From a checkpoint of a small transformer trained on Wikipedia.
Architecture: RMSNorm before each block, biases on query, key and value, untied embeddings.
Each number is 128 + 24 x the weight over its row's rms, rounded and kept within 0 to 255. Layers, rows and columns count from 0. Numbers have three digits each. The size before them is the row's rms in percent of the matrix's.

# up: layer 8 MLP up, 704x256, rms 0.0943, rows 172-206, columns 0-127
# down: layer 8 MLP down (transposed), 704x256, rms 0.137, rows 172-206, columns 0-127
# gate: layer 8 MLP gate, 704x256, rms 0.0935, rows 173-207, columns 0-127
up172 102:133098103125120169083128122113135123157133130130082120136150117116127139146145114122104131072127126097090100102145126135112129115147101149113155130117099106095136094125078115193093121150084122168093138152080148117117154103114131125148102104114130127166131145163083102163158099130146140167150139118128123107121128121170124167126134096112105145123147150166142161151142132194108084131145
down172 102:116178095112138147111149139093097112129108150127085130133151166121169071077128132134126091153111089104170098117101134160110139091174139095125117148150123116130189142092126154140133149116112154099135157134166062159153136117077116102145141164101118107126112187128141147113132149120102130105116148080134121137136130115118150088134135143090120097112144129155124160161136129132115134141092
gate173 101:141101140149114106148169142142119140186147092111117125159117122056124128120134131121127108117148141114107106141121117095093127137120121131118167120133114145127148143136106115135095136149122145107148105117113102147098155140167141118141133097097146115157112127168126142120142073150149131150087147120162145129140129101119133119080124146127138094156127118130128104141125151117156097138063
up173 100:125139143106110090146150117120135122116143123136087122113102103136122124114126128113122107127123102157139114086151130107162102124112134119129152151137174074151128108159150131084140044100125115159120104153120154108144129113130119147153167137122097068101118157121132109131170148105099117134140128136120159135091126148171089153152157100134112138132144135109124153106157157115135125094116
down173 101:125127130109115124126143161133134150167150083086131151155076130137115121141137129154125156100132129112136112118113101151136168122130153154137151159099131134156186155136153161127112127109123175115142112124116139096146110112115117114123139110121118142110128144138138124157130106130131073105106129121117099157138113124146145095130098116108124125151082173146129173110133124133126116118125
gate174 101:161104151135121126125161111122124108178118137135154141103093137103149156139096117145152125127115139089145143110145069109130124152082101127081158107136094128166124149090127105124127113133147100169111151129082153139144130151126159086155144121108138146096153132150121113133146097180125151071117123155139172100166171144104129115106139108111116135106167144116147138178151125132103096141144
up174 101:123118104165125079134103114115128115088113119119098098139175130141139097113129109105140171087129122104130124146145103101156110160156148129107203123106080111149117148140119116112127142142120132144117138175121136101127134105118143118104137111129119145110147095145092164135090149191151144118125101141126103088127120123130142114108169149114164164075117163120143095102109191120092116089082
down174 101:144149105158122102147111113135176133108155130108172168142143159132128150153134134130127142155140140140119151127156090172152085105138138087152084124128150145145109151154089117130141159121142082102120136148106101127112128138169156125115109141087096112153108122092163105135088110140113100124127112152085118103174125108144162138120127132098154130129163140095167112139152134125145097097088
gate175 102:125124120133140128120148115119130131099179129113127155155104127087129114126158141151128147109146139153084091156140101136111191143119112101102114127113125107176112141137144089109095129126136130113104171122128178166153119091135121105106101110096170162098096134104120148179124138104165117134120087122076153133101140150150144152145113154124109136158139153171143111106137056134156085143139
up175 101:102154170089117149178135107162154133115139118129152147153131128115073159116114126105139119169163160125101106127109115133127160140163132080132104119118113128155107153132101122116086113137148120135166114113154158154210125084122135113114120118121135106139133118154122096137123091124160110101150145130094096095078154122141115135078118151156087172127106146174127058108139112178128121109143
down175 102:133157134156083124103136130113117110121118124123122120120136110173134106135120097138124134138154130125116120140130124159141125108140101125115144132140113142121117121096130115099104104108145119166121145174127109076112122109137126103188126168110112096112154157153128139123169148140112066138156119121185155130149136153130133120103116130113127158116159061151128144103171143117157151122139
gate176 104:100094142132116144101099095107130137149133133138162143078168147124121142139093071144129116145121134097155142130158103134130139101110103116158165140156074149109117134162131135153118128110133116138102097118138121135130166100087150084156130114105124144170140125154118136089113117142137136124105151125153162080107139130105108162146186103149076132115180115133121126158092131153157094133149
up176 101:122125131103155090119109130142134097128116128119143132145151159091137090110138117090148150157127114140169109096107155162127144092154115142111107156159151139109136111133138142114080124141082136081146113116161160124164128116106123146167145145150140150154171123106185139111133118181164100121128119085160156142173096144119166099143131127104110122094128086121115134120126118127129149125144
down176 100:150148123155124161113106127147141097171133129131122131090126130162105140153095091102133157119160116071115123133091136110180151142117123092118099139123112117108174084116128154091142160127215092133128155156112116114144149139134142115181100124125158123108150067113143144123137093102109117127111161080098158121094098080110124092120120141134120100117129152150150093061106136102135145105135
gate177 101:124128166149117139155118154088135161136093136159126122147160147155093133114121194118178142170126155079097129120160101135115151166139133088094171149173113124105106171143059082114120121083159134117136138145113100127117115107139135135105124117136089130098133128113142083124114107107161124116108144144129164144148127120091145156149125114085139093097148125101168103161184120135102143124133
up177 099:099134127154148126098155088126111123157109111103101090085124119102109099130102145115140158155090135141152113149131129123142105141115165120140133150185120125108148129109124084135106174142139132108128110102128123143135101127090128129191145136159121137136139121067165157138131150112139139084108099126155112127073136102096159100134149138125159147160133144110110105183108138136135116129141
down177 099:104101136142150102127126135112137130119104138123135138106083080120158125135123144096168128144145171130162123146111129161178108153117139129085093194136069152124076132112102061101119134094084092140139133129110148163142161109083169154152129136139170117097104114120121139125118105125115147123127112125083144153184149122151116120135138150137149124115101113133103182120086118140158130092180
gate178 100:085101141126089187102109145122135139067128105126137167109112116080090139164132115104126139131142125102131098109083131141105162152129107156143148133121123114081147169102109090130103141136103118087127128112090136121140120127134135083130116147146134172140129107139151115138147132132121088192143104162146125147131117095135144177109172137136086077143076162130101145156111105121146158114154
up178 102:129089115118121135136130101154114134137149092125147144112105164098112116153125110135117127155131094090126111137155131158164126113079132117066120146136111111120120139132096151169142077064104138088121108147106156110114132057120113123129119099101151155118126116098107134112092108113164142178116127159087118132107099113113178166103133130197142125123149142118180143156110108137107105145136
down178 101:143148154136119135085126152123140131098115123122122131129124109124132139141132136083095105145128108079104096102147117157185157164124134162110119147120102149127155077154161122160139150129141083147132124128148131134156126094130115093107136123085144118128117122140067096127096167162159102197109128129112166117130130098129139124102098147153133110075143198132120130158113147113103097112143
gate179 104:143164119111109166126104124138124111124092159144117156116085128120138167109136143140116124132158152095117114092105088172122188098114109149142137125141081163105092122097100090108122114084075147144104164132177128148123089080150133156104132105105116157171152130162111102121123148087162148098160144119152169158103151148115157123139103100114146141157173154136134114182123094176120116120155
up179 104:129078121119082097114089123154126091153122149110139145161158074153168145126169120126185152153128142107125112156074148155160128107115134114111133097144095142141126129126103113120134101074132147075125113093155097100117165130147087151118125142123121149167118123178081153100098144143095156137135119118116154110134071111132162138140086104127131137066153119131118132143135161124117098099147
down179 105:126169126123094088133103134124105145132101140113144113122121105129146142171146159095113145122103120106127172149091132164118102132175165136133139116157128126140166135074149116090183119153138126152166148147151132137152079114174111166125127127112152124139128149181136129132099136112132099123131129127175147153136118104115136118113112146157151128155136106152106062099117176119106163114115
gate180 108:144139130156163147171131115161141159111140116145127192139139126128091155097108131133145191128137145113156114122087142152128113125156073141147153133115139126130123157105108133113119107122113105091120080129131081124138149105153134104136115107112111108125118121086144116128149148109113134123139102146145116123149171150149143144166096129160098134116148123149110154140149146126132119141122
up180 107:138129145073122169103135125110106145132124085134123084117126136158103106120162144152175111074119099061139131148135095166150143158124106129126127095140139133108112104113170130146132122126099097058114087112135130126101100191136125139139184125147143122090146137168092128118106138101086116157146124125109136136113151119112134132174126135119201116182102150142131141125148127114148112149180
down180 105:096102141168144122130144133103099128136156085164137081145096120106126171119080118113128167175117148152131154127107098123168135171178159114133179162104083088137140077115139111121115141117110128156159132147098135116144116130166154090135160153121162113083134115159131138157150089117175148138107103107160128132138156144112117146137095114131135085119153069081102109114120128125094136091137
gate181 101:110129137116144168159106215134096148166145093156165105117157113136130163134156088095127097144189131097116125120169152099099125117121097136177136105131132098127111130145140152100096137096162136089147109145130158143151083168129169133127117144125137112130134147128143123131127084123126154110146173133099158154149116096138107102128119120108118138106129101102137138143121174150110109138137
up181 102:119130069135156126124119111147160085133102126147106168119132175185112167132071108102114137121111139136115125117132096123101115188122133085130120172149145140143106108089128116135130115142119138147162114172125117141091165085094144094114091149127149149143128146157087106165101070113136141139098124153117131090143112137160153143113167140163139135118121134135117080118135128111139135128091
down181 104:075138105120164098152110134131144154135107118103190091130147091071121121114197159101127114093174131168120113119119156156120130132119111172147143117115103134094145120095150115114170150129113143150127129130134148138105108115087088124120142123157129122110145116095158138108135131156101136142106126098138108129093093149128073108098108078127123139110129148062150094134103113143097140138124
gate182 101:137116125099096115106123172111124121105100103118115111131087119118108106126136101114157154137155111111119121148176127128140117127189163150078145132097127100154121158140144136104048143135120114186098137160150136097093081126129138089113134137123119144125119136104165128177146083112184098149090130125124149124150154110089124130137157120120123131124152140137152158159166134145102123127112
up182 097:130136186100132136134145114106139103111150122167119110125115079162121162112119143151140096165115131105137146141105103150104108173126121128114141146116159112105148093110151116089135177066095133080117103103103143073136121113138108135143113141074134112140096089139116133129129099099134118145109141103107143092081131141131145128123171142128160119075147137141121148128176127159143120143114
down182 099:126144087123132084176164100093127156124132121092124137115130108151105138087132100127145109151140107142123132144099127094089135106119164138095107122115151177116126121151101103137138138124131140159116159155154167128159109082120096140154116069103173154163133119088151140108118158120155109090133098139132101104102113140099152129121129153111141162153157162129078130153129142169132105158101
gate183 100:146154112114130118124164137092088081182092105121129108136163107120160088118114137143155147155154126156116121112171084093159120084157142145061090123129091135137098153118140136143096129127121157116103131152084138099142137121177095133127137091119088164135132083135093103124116086125154133099131093121129119137135145130141121103125124114143122104125110163124139098112177123165053130120133
up183 101:141124129108163070191142122115113112111104099094088118115125125132099158108133123115127141104132078135134114146106154146129170104143106130119073140079086139149160128123103116143117074124130117143137087139099162110119078119101092145130122135137134128119123143133079101160138168175132116084142092175089126146174132133170144122152142102125140142122122145109160127123129090185119104089102
down183 100:126152138153118153167125116129140133115143171144077139095111164123129100114134145126117151132139167162120137174109082141145142116116128066165124109143129093117136131172147135165148077110130144155110140142130141117118055162114118146103101144086114129146139154141127061136097131128143119205132127143089130120167149113124153110161149103122129140149161139098072154116141092109177112112158
gate184 096:091148144222141095123129136124091150147153097118109169113141113128106127108156139057137154128128085105096106146079135150158146146096151119160123179118161141087108177085088125119160148115126136126107113122147161105157158122143103127118115119141127135133129094120128118126126154102159111153125143163138141110146170145156129175140101135175105104147102152121147126154123098100172113126112
up184 097:152123112146125104156114139167105125153148137123114115151123132181183099148120140127150148143152131119100087080124206136134116138166150174117087134127138121127129110097118079098102144105145121135092117094147116090115135126115094135117152153133136128102130095103158140115162098114150102120144134136153147077123169183085123117137099125045141151140167123105088119150096136138104111114109
down184 098:146121101159140115141155137141131124164098132136153208106124165164194095113123109137128105151145095115141112126153124138133115137118133141125096113138141110104144161108162159134086096109124166109173147127151150124116112115112111084120128138137097127114115062122154155115195128077105100125145126126103109182105103121108120120091129154131167117146109124157134113164107138128170135134128
gate185 107:128122117166143127089129148115127102151116135154101143144144126168150145142140104141133094157111122138147135146125100091132161149090178103119122087124130138099107143120089138138102161130117099103147100145129159092141136112142106109111161121122096123104169114134115182127125120116131135157122174142063118115193122140137128167127122144121100135125127117119167121138127104165095124084173
up185 105:120152110162108119175131132170090121153116127103123141129112087142095124109136145094131149149159093133092152149120136142135145175146142101098157128136075105150135102134126090099134074128120107145099115121156197110083109129113126107148138099135124116142095161112106110132080125115096128135105097104151114112122143144165135094104143098122173127132130119123143138131109135097138112116164
down185 102:129127151124126111136125159179083113119125133142113124143189114062098081139106159086106129155108140145098163151128123124193133183137145094126124117096129153133140100105119135136134111102067125152159145117139116099139132136138122113122120125092134130130165196141142140087144100144096121121157159081135172158067050103147162131167160105118164181127109118142088136153119142131147109124119
gate186 097:094092099155107147110142159123141128156114125119189090176131075150120113143117127124110137115180130129141094138109105141103164138140120103126122138122119109129123164131088113114165112137145110120183139078131124140119174117148100112142107134150159125148102105127119148154103133110137098158122148106144145098136110113157118134125081119173138135145146121150168135105102178098111132108189
up186 095:114177129105133142128106133159118173152141168096111150127148088160148140150172163135094093106101129115129156148157102080088119107147100113120138076114069131111119144152084124112102083149126107102139153150123156131137136108103097158109126121152169119094095166054143124114113150143168108107147131149124136126152060139122112139163124128089118123157119080145099118110074132151143162124144
down186 098:122158128105100116153087145117089109130116118163121113154107153083162100125138170110126117102121139145113140146126174115143118101111138126169119201159107138129143140132117122142155120115139137145124082131170145090121134102125117146149141152106114159139168158125117106123099096133142143138113126136122111151089162135132125127153193156119132129158179142113115134119083148132114154162139
gate187 102:157160111160152114116122158144171128180103103121117176101135137164140142164149112100119103152137153118153144158103091074138132145163114151116131108137146137099113117124139115101112138126165112128126083113125101131160134102123071135142093115138127141107136104131112163135141134145129134094162076139079110166152098125113150120124099092098089136141117094158162103144161159114146117140121
up187 102:120109108090119100115122135145137154137097099152200158134127125143135119093144158116129127127101170142172105083121156140145127103120129125109117212137086123134098098063095120099130107128101112117146149138123111110148096148122126122129119152124102092103094122115125150125160136144100119112092135085127123081126155173140119169132071088117185161113128162117114146094144113132109102119132
down187 101:115128139117147127151159118111101134093127153143116100156118101145110116094102147078136114136125055086145080124161115135143117149098156164140147108095121147147144117170149090122142111130112133128172148117139129153130146121129159112131146159118158099122112083150158144143100138128142144135122100139138102104172128144121095134129092114144106159095115129113145105127117108109101178185180
gate188 101:099128181137117123127136164140152123129144104175143156120153125091132090117117150118144138154126132079107094143132129156137101099118092119157154135146122122132096138133138157109118149120127116168113124110110132112120127147068150128120116122129148124121103141145147158136076085152140107127139101131124152151113104127074087134152120044112111125176127135124112132165153170156138122125163
up188 105:107142154121101113148124163124132098107168089132143130091118133165143107097144129128102126145148110089121147126149132158137122148116150125116115115174160145145131142156107145095111137107099146160130071139091116095089117149105109101158157149126129167118145115118108171130146110145105112127133127168098091121097132124109083180137102145119148134174104183125110147140145092119110158150156
down188 103:176125075114085122148143070098116147127162118091110085144157094105147156156114088131137156126135129168150158143116138117148122139122132106148104107132158131116168098144152129139124099134116088130126162151120109122102152142071134149107141146115113093171101112109116097156118139107126135105115132136108118121106153133177159093133127138081109141110133085111093118095160157111102142136155
gate189 100:151118131153120133076145120136155118081143103140115099112147084117127091159110108132115095162153126106162103144149147080099160111105134110121189128153101138085147112149117123139150092076116102098112079158131126126140117123108154129136130104128108150100123141103119182128101097140127130129102113077140093131165140128182102139130119121166108117111088139099093119135159192112143126119145
up189 099:163154133147137085188138084104128118102127126110168104153098142077117115102144135122117125104110156164117101176125118141096147161132110125131142143130141170134108120134108072139124107179149095126139105127082145144118151135173130124127145148123131133101164113129120082136102124102149179085157152148119133145135128107075116102091088116098120121155127075117187115133131110175133102125107
down189 099:113131159132134166143141139087137157150135159148139097176145117146100088085112157160114116135114100123141156092126117105079154178104095156166144152128117127156115134186115169129129145087124147135149108110113098130176129144101138134099141117123128128141122118164163106135126096172133102164114137129089106135128159127112117102160109117127114144113155161114132165162141103150142176106144
gate190 103:124117168104142107130091103124137101119138142123128160069155167116083156145141118111146115128163134115124120140141125133112120140138131105083145136138098157144087133092074094135120121080092126075116119146142125138128060090113151161110171120157100104130129136088145111104104116150147182149096130131142178148166084119154148083156127125082121139113127102092123143142130112103130112143155
up190 100:093193080108105137119151131120133154129125179161154136158098132123144095137121155164136148116131163111130127122163159142105109131131107149125161127099110147107130099141153160137126134133111154142082128134123120113167136117175092136133117143155133102140080076076131142152179129122111144127094157089136125169090142125141126156156122135115116147170179125141119154183158135114157124099116
down190 100:139143124124152163130113096116146148085143128129143148119115147105140146117141138134172096095147162156129118119113108132066127103129111181110116100122081134137095190123150101131105120098126105153155134089141126098150161129163117122098106136146096115110157118134156147139167118164128135159125132148108108132121084146119145112154151122172140099115150150144114118127117137129142111121163
gate191 099:115126136143138104111158110132144114104103120153091105126165139129103134177164120115069135173080143114145097160145098154084138116136111096120083126139145126140088139079123115164076125121102131134146155142152067118095133091094137121113139152138116108128092145159104114138127140106138132129103100145105128179114127105115109123107120125133095096149162079179113117156170127124114112145098
up191 100:123125119110091076164100151111151100144129126131130179114142108106116132097114129113123128102109102123104137131151135156138074137142152103135151126120120090126060138164102090150104155152131145122148131127118131209130139140157120141119127101137124118150111166144149147124132144107093149148100136166156145128161119134115141196149153125146149096106142090119141092105146116132078160121126
down191 100:163123111093182166127143171130128109144140151107129140150158136142122147109097139151166105115161177134144142118149102136089140161138146162075124140133156113089131096181075118155121138077131123136138118136136145110126165139150135140125119126108142137110150154135129147101130127185160158109144156170096114137138161132158115173142170113132137173169130100128109166125128150136148110123171
gate192 105:120128125157154145140130119088101140120195135143143151148131122092099107131154141101130111174132124188116088129128110135141101130128153093144182146133148141159152105124085109139157130151075147104098104117093148145142140107169108120078101125108138131170105095148153111069162138131146148110114092124127093103129166119170157167133138116155182109119153163143123117151111101135117165154120
up192 105:093119105117116120099081176103105150091130151139151137153123119101123119103124138132112125171131127127095110143173055106154108139097139133087148090154152125162109096118129166110134138135126136122113145128112102156114131172181128135147125113110130136097121141123157172084131131122167129061135119090163108103112161137128150164142111120119137158121149162097133169159151124125168125105141
down192 102:144082147159118112105123112122152152107109160111100155142106139128133161122187117180143133148139111127138162160140150155100113158154143121114096123138130105171108090125134174110110166161119121123142141145079150113150151105109105123125143129132095131128105092086101144126168152125140106146118163128118111121106121174129108141125157161123140117137108157109168135148142119133136143079131
gate193 098:087147111133124121108130124158158096105151168142108163145087133139130137118163078138137155152158158136116101124144172154119156137130182050113133111165083132167104145121138142168171125122084173142141128159118122088146165131105170117102096146143125099128155136129184083112114140069137133091122143132161116103136129115113158106154143100094114136127142096144109116122130117191106114067108
up193 099:133168132147123143127146152091126149110122121176128136144132112138129104149106135160119148119152198095092135135153113131160101129114115109103115087129094138131118135123087120115100181156142122112114084124149115099135095146125121147146114102119170094124149089100119087125129124182127125109121119103120142146119128134137150125085100145107083131126099104157145086140138082152087104092133
down193 103:165084103169151078083103121139153178155130152156117115173114087129103101120176125088131117152157145134100178161162114130169119168106117148137143126107153144156152105114122114096122122106148140143162109151098124098109115123120137120089120114116082151154116106146113132118099105102126130152097144171138124105153095146158150129144122121102138098106145075133075096114118125144149116140148
gate194 101:131127096133077138140183124107070140106093146181134092104163119137174121143142093135109122132130108158096126144141107098119169096101115100116128108118154161119127118094121126126138147149092075145148113145153123162082139125120177079131114139149160106109162098096108105064102156133145149136138143152136111100132114120138118157154083126118137130130161140164114103127112142171124145173140
up194 100:088165082134075139153123198133122118137106188132096100123107132108111141171126076113151104100124118132169122089140108125124094098110117098154134090158123113102103125114120113121158127132141125173127150115130120126133111169123121092139180147142132139137137129169095139125141104150091157116131090093154086091145112080161134119106132141147155162133173106134130134131140130160093155145159
down194 098:095194121154160088182144147120110113155112131124115128127149118113103146149126120141140081123142144077138113146098155132120094072112126165206110140132116150132134159080133114100172122127112112092119131146137126143081158090131146127118122150152133166190112122133150121127109120109111135160167099125147112096123135125139096160106127114121119074095171121124135158144144125113106100131133
gate195 100:160094113139127125107129123166154077115151157135101151117118137200115105111147164119158124095132091153151136125132103100075122160126104120090142189141104107141114189118115113101121112117113115158152140165156172154087094112174174128099173138156137095171123115094144125128118174138166136139087116144112129125121117128124141154100125154111117131100144167158144146117115169127092167089109
up195 100:162108146104165143101156124088140156126103114138111139138163121119101138118104121118141136156092114104142112160117137127114115146100163118108124119107157131120141135179105108146167132139111152098141137136132083121107164121100125141161139147130087108185157114135133144128151091149148110092143151146134155127130159128174136096125143109140139163099140136113125132121178126180139118130144
down195 101:110165114109160100133130114154125118166125131127109164128125172143133120163139117129125155114117143105151139133175075134179119109109163114085123162107198165149091169112118128115167152136140111104115106145162123131126134125161143126086157178124110108134133108107109122126169115137121159147153117102141182113158094137086141157124156120119133143104133129121073138121151159137140141155121
gate196 098:114104108098143124110155136136171142123130149127105119118137102101116111141112120138093129110117155117083150099147128131122139149142154098138143118103101076098121091088102170120124137142097118101139119090102150187161086157101139126174126145133135135132099118144147131121085094115103097144098091145203134137081109134136153122091152130107108122141114095106126106112156098147133170105111
up196 099:111169085143106137137137106173105100105103115151091136163155130131133141123125118120144128129147096119160125121118102109131128113146151120110148153114091119157120130153109173093104105067116127151098137089120108156162177111092109160104151140161151165113162112129135089152138138098135143140153119132075089146162119118163117125156088171116158132157199147132160172089149151122106143153168
down196 098:135116143121099145136123156120132142130155149110143105099146136102118119114139146107158098137096137092139162129138125098108133115129146121144131152102184134111129158132107139127131135127153099151124123123156129109125129145126120098099106125121096093132100123126131101124124136130097133072110172134136186124077154114119136170110139133125111156146142176113133126167136093096152136086149
gate197 103:131151114145138107098168141144136133128118120131144137136142107133109119090165141123113123154121160136109098148105119129134107139135127141171069128127134097121110171112102161136105140104098113118093120142124116135154169129123145125087113152084086164137120091090139129102163125100138114094130134114147122090083123152191166106098142156124145092122124131109123104135147063152135162162166
up197 101:139108161121115115129152136136120103173138160164107130118106131187158192120199130111124080131113112121125178112146146125123115153135151118158141141126115123158141123101131132140184130158139118177125153134166127142104107172124101151145147133134107101124133123127146109137089098150151105080145103141108148100175150141110099143135128087123123141138106112150107124117160148111126140130149
down197 102:119196073171135132123112120101092128066105183163102083142145134112128133180107155112108100123144118134156151152106101113137107141131089157148119149157134106108152160130144122125109138110080135129079077101125158134089089121118125180145116130134131101124099123118130095130108147105077133127136163083167129143103117122132140096162171113114124096140108148098133150149131140130103159101125
gate198 098:036134116170098110138144125129155170103147129142106184123154118179150162104168132132093150104169137125125145169099123159093106134098129122146114148115146157149090128150125132093111094131120124144125136089112119158121120101131109103110078104110119137111140138126117116098169116116124168113151107136087129123145119115088166130151101093121135118101123112123144101109153116127153161116101
up198 103:130118107124090115139175149133133079191146145140139118158121122089160094105144141146153145107134152127084108143148167100117094110123093150161184137161147103132115179121105078129139100143131135138092148123136097135123118102137126144147133166150127129128125158134099116148140149133168145134096089141146126152123127177109120107159092099133132196142137124146149110117089131142116178137134
down198 102:103137094118137165131156111173128149176134184149136128114116115131155112116112164141094123157132128125115112106157106134137098120115097086119132120100103117117119124113130094115087156086132147108107110143146091116087098126100119167088141168100161106101127098121127093117107157104145128123151093127079110208160132159131106117124157085118104139138099162145127134082121143111136136114178
gate199 098:156077146124141084119119131135116130102138131144119137084110106129137132146129133119104118120153125137100088145102128113140134085124118114162152129136104139135121166141144133131109082110115137153124127135075156109100155143121107120092113132123102103149093159112118114116142158119133106095175168177141114133112184113112155113109112128157148155128121145109141133176106131136149141115110
up199 101:157131147139123155112153131119119094164108150125138097111101112119110154109173137163153120132158133121093108121140126107140090089162097169083116148121161137114159132091123115119095137108119122114144136131123130093110155124143173144160135132134162124073134107117150091106151128151123103130094145156123133156150107078143106115117114133117081126140086118102128076165112141168113157111081
down199 100:129144135127131125144182154154141131120115155140111130114133108126117101136121133148140149095121156194106133148148079075165123169105096099097154129132133157150109155135123124124099144121117130109121120139120164104094136123121157085130099110148121115118133118175113129099133154095095110119112127128106103171112075184120103051139158127113115154100164139132151105112114101152103101123148
gate200 102:145140088145141146121151131137120072142133131165133139120109120157126139133116117150136170168154127149127114139111135104127179102119110083126106155157089154078130176125127100142153051152146131138154123093138143091136138104100170101135128203155130148127133106090131109148119146159110094092104151159150113147108116141119109121133094111133162118122142165147140149120147144099154132170118
up200 104:133144142141115116120152077141109140138115098130104115120109101128092125144121135137101126097120169148128105120142118150126138141088175161101108114129131173101129158113155152131139122105116076138156129150101132126086116116115113146137145111097065123119139123106110145135134117132109133130104145151131115149125155098140081131095134113159130134141133123139153142130146093140144113123118
down200 104:135109147091146121124109099130131121132157107129120093118119093139176152136090148114128133120143163138157122166112120141102158143093137071116136131086122110107114155124153085125146140151156158151114121139123114120122146131137107114123165118139112153088124080134146147108153131096132144121158109118095136085154091175123120134135143106104123084139121100138135123124118135159123143157131
gate201 104:109128151140123150080158079124149146087118111121114143123153109132084149135158139113145156157203171134113110185111144143094152119106124105093148160159120163154144134111126130079148132114152143109143125123138135127112112116123162138136120128122162186147130087146143141124102105105117154133117137137112180102121119134166169101154158107130152127143148123140119125139142147152166118079130
up201 105:160158103115093112114130165100121179125122094098115110183146156116139153117099164104125110106154124120106102136089122137126103154135129170131130136084121103173165142139168109105120141171091096118120147139127115130104138145091130127122105118150116120061107097150143158120219119105160132106121159118100117098144110120163136188143132149123136123142135117103175155132129102150105149143144
down201 106:150126078091144136113132137137118135161126112144084133112154157113150099086158171115113137129130144140127145151090125106142106153121140113134106109102106131128140171148102126153129102110142125137108118150141132123175134140092119099119121176142130126116127102118128124149113149154132117136132116113129098127118100111132135140146147103141154123100148084083138133108072111121156089114144
gate202 103:114173090113146148148111160119106117084090130121123162092101130107111117142162150116135152118148116136128112141158084126147168114100124098136078089149099144130113131140082186133106154141130110081130115084107169087135120154120107121146149145101086126108133100124097109130123085141148130105125171097104159124122131112140113111123131117132121128134107134166130138131146193130144145126147
up202 103:170103099112116127148142132147153128138120110130131174111125115145136085184143137130135128092078165174144090171131125135160171107095131158096102125157121165142099140111148128122109114138129165121167126110119125151127153055159103128162128136096139130114136086126126109168126143136119128107101109128145097123132126141075150138134048142157151094100132123158116154124141111121115140116181
down202 103:137148054118107137180128118133113115107137131074096126125128113145119174159163152193163092162146138126120118129100091125126136076157117138133126140119109111136155127121140152107138108139126129159116146087154118178091121118135165120074126135097122156134131172119103113128117149098126144137100174109173154077146074082142156130150109160125160111128162125133113123154139167108117134138100
gate203 099:148104115138147146142139101144130165155126135098080146122123128151104147133123108171128140160175114104133117129096146132120147140126113107100157176123122124119129157073085083154112133101083117105136150132139148146098105105145132125116136105114104138121136167131124137127123144137121117129127107154144097145143072130117160117117113076134117096127132147131127146144130087098119166095168
up203 100:112145129086119117114161151106127147105119169150128111150098141116127115157145137126112086130096102126143147154139151113123122151098140107146127111125092106144134138154192156054130095138157145149083130134145127119115122147152101126147174153154143130126127145186113121091119130127117129108126136137128153120127126187122109151127138105168136130075101112155102122110139129137088138126110
down203 101:108105144162098100124094123149136126138145137128089149140108142129086139158136121131104137122116104129148114110128107161142138125141125157149112072165124118107129148116106087138171135119167131090107127109177137143127122124112127141117130113137134160113114113152151152130132099071138138163137144174156102130127091104115160062111107145108134133130137126127141086117156139126091126120103
gate204 103:103083099094157139122147200128109080121109130211121143120153118140146150121120127074103131132126124136104149125120096171073119122124156130112109129136121149121147117118141117151138122121139121130100116100087152114121142069165192130108123109143095144166155104091105099119113100136119085126101085147141162155095163130099158071090079121117158072154079148151123119157149161115121119127144
up204 101:114087153157154110127168083140118132128076151129120114115120131155131107129137170144128136147115123088110150125120135089120117096151131143153134164139093159127151119105165131139124157143146131136129125089136054128170131158107108101101128129151115174178117131132128131074129147127140179120139132158126166091115152168133136187134133122104179204185147165113140104100137127171098162105125
down204 101:115126183142133143176113129131079139109109142157176083098121122118100167165109125101113135146100103146125117100104152106120148130147127108120165135105150113144146122146114109151108121143123092136142118143173151151074136111148148117122096119095137109101128095151081136114150146101135129126140170118125115148120161101147081105133125152151148116155120170111089163118167158075110136090158
gate205 103:104116097139099112138110134146148148136116124119116159141126111103117136095174137126137143151132131122159140121124125146167137166132123163116124131109095110098075154097124149157096105103143170140137119114129134129137095132150143119102063144098137109097089153125071110152164116128135136137072167142122152125107130113082145143130139093177095176145153116112129149143114158143127147130134
up205 101:144145140085163128115110129101132140132135144125167095145094142105181166088120160136173119117115112121148154125149144131178113125140136119126107116145152129140132123090094117115168136141110131129102132076138119114173144117117123119133135135157141134111141125135187182174149129104114161099158138115145157121164123135136159132103114171096096125142131121126114108143098130106146154139150
down205 101:095111180097105128152109214176122107108128176104115118181120180092121113139152123123102111141161113170147117144171120131116123117128096098106119101151121150142114132096139149129130110164104139108112171106147122141097170147166162151112156113097113138121141119128104119132121099120157139197100146102114160109089109120112167133083140136136113115159107137152123191149154140141155109086130
gate206 097:112110176126154141163126150148106091156093118137140150130085143158109107128131163144140118113132131117155130156154094159138165127105153112137095106117113114130078098155113082129139155126120149124151151135124101075146122102138128111124127095129090151114124100079133108152121128163145123140144135143097138157137072169088181105153158088159078158119153145165138144137124112120124146068127
up206 096:137144167149126141128117106107167129135166119126114101111145110128150159092134097135086113100131110175172122141193124130139156103115133140118143123133091114146118105144126111110124130147120175085151137077143125098126104113083149140158100074098172129117086141139079142154119113120111094145091138132110181166154107106100153137133171114124107091083201116108165133112162132157158130115094
down206 097:110146088079072108129120138119118151145087118124153111113099127122104148158095114146126162143137158100191134118084130112131066100119116141130120143144131123135173160133157100136128145129115169160098141105102128109149155097156108139172149145124168103117155117161154113144136150120127154141095137127111143088153114176112099096185126157121091100104071078145119099141107123138129141100123
gate207 106:104117132123129161126134136113142118122101094139099142128116117117107078142147128154129100101158105088107099124152134114130158115077157141083137158110106162101171172117110097179134124118110141134141144119162155106096175130096172105103128166108108172121168135110126133128143149166150160124116144135136137167101141141116146109124091105140125106127109157122152098178147153127135122086130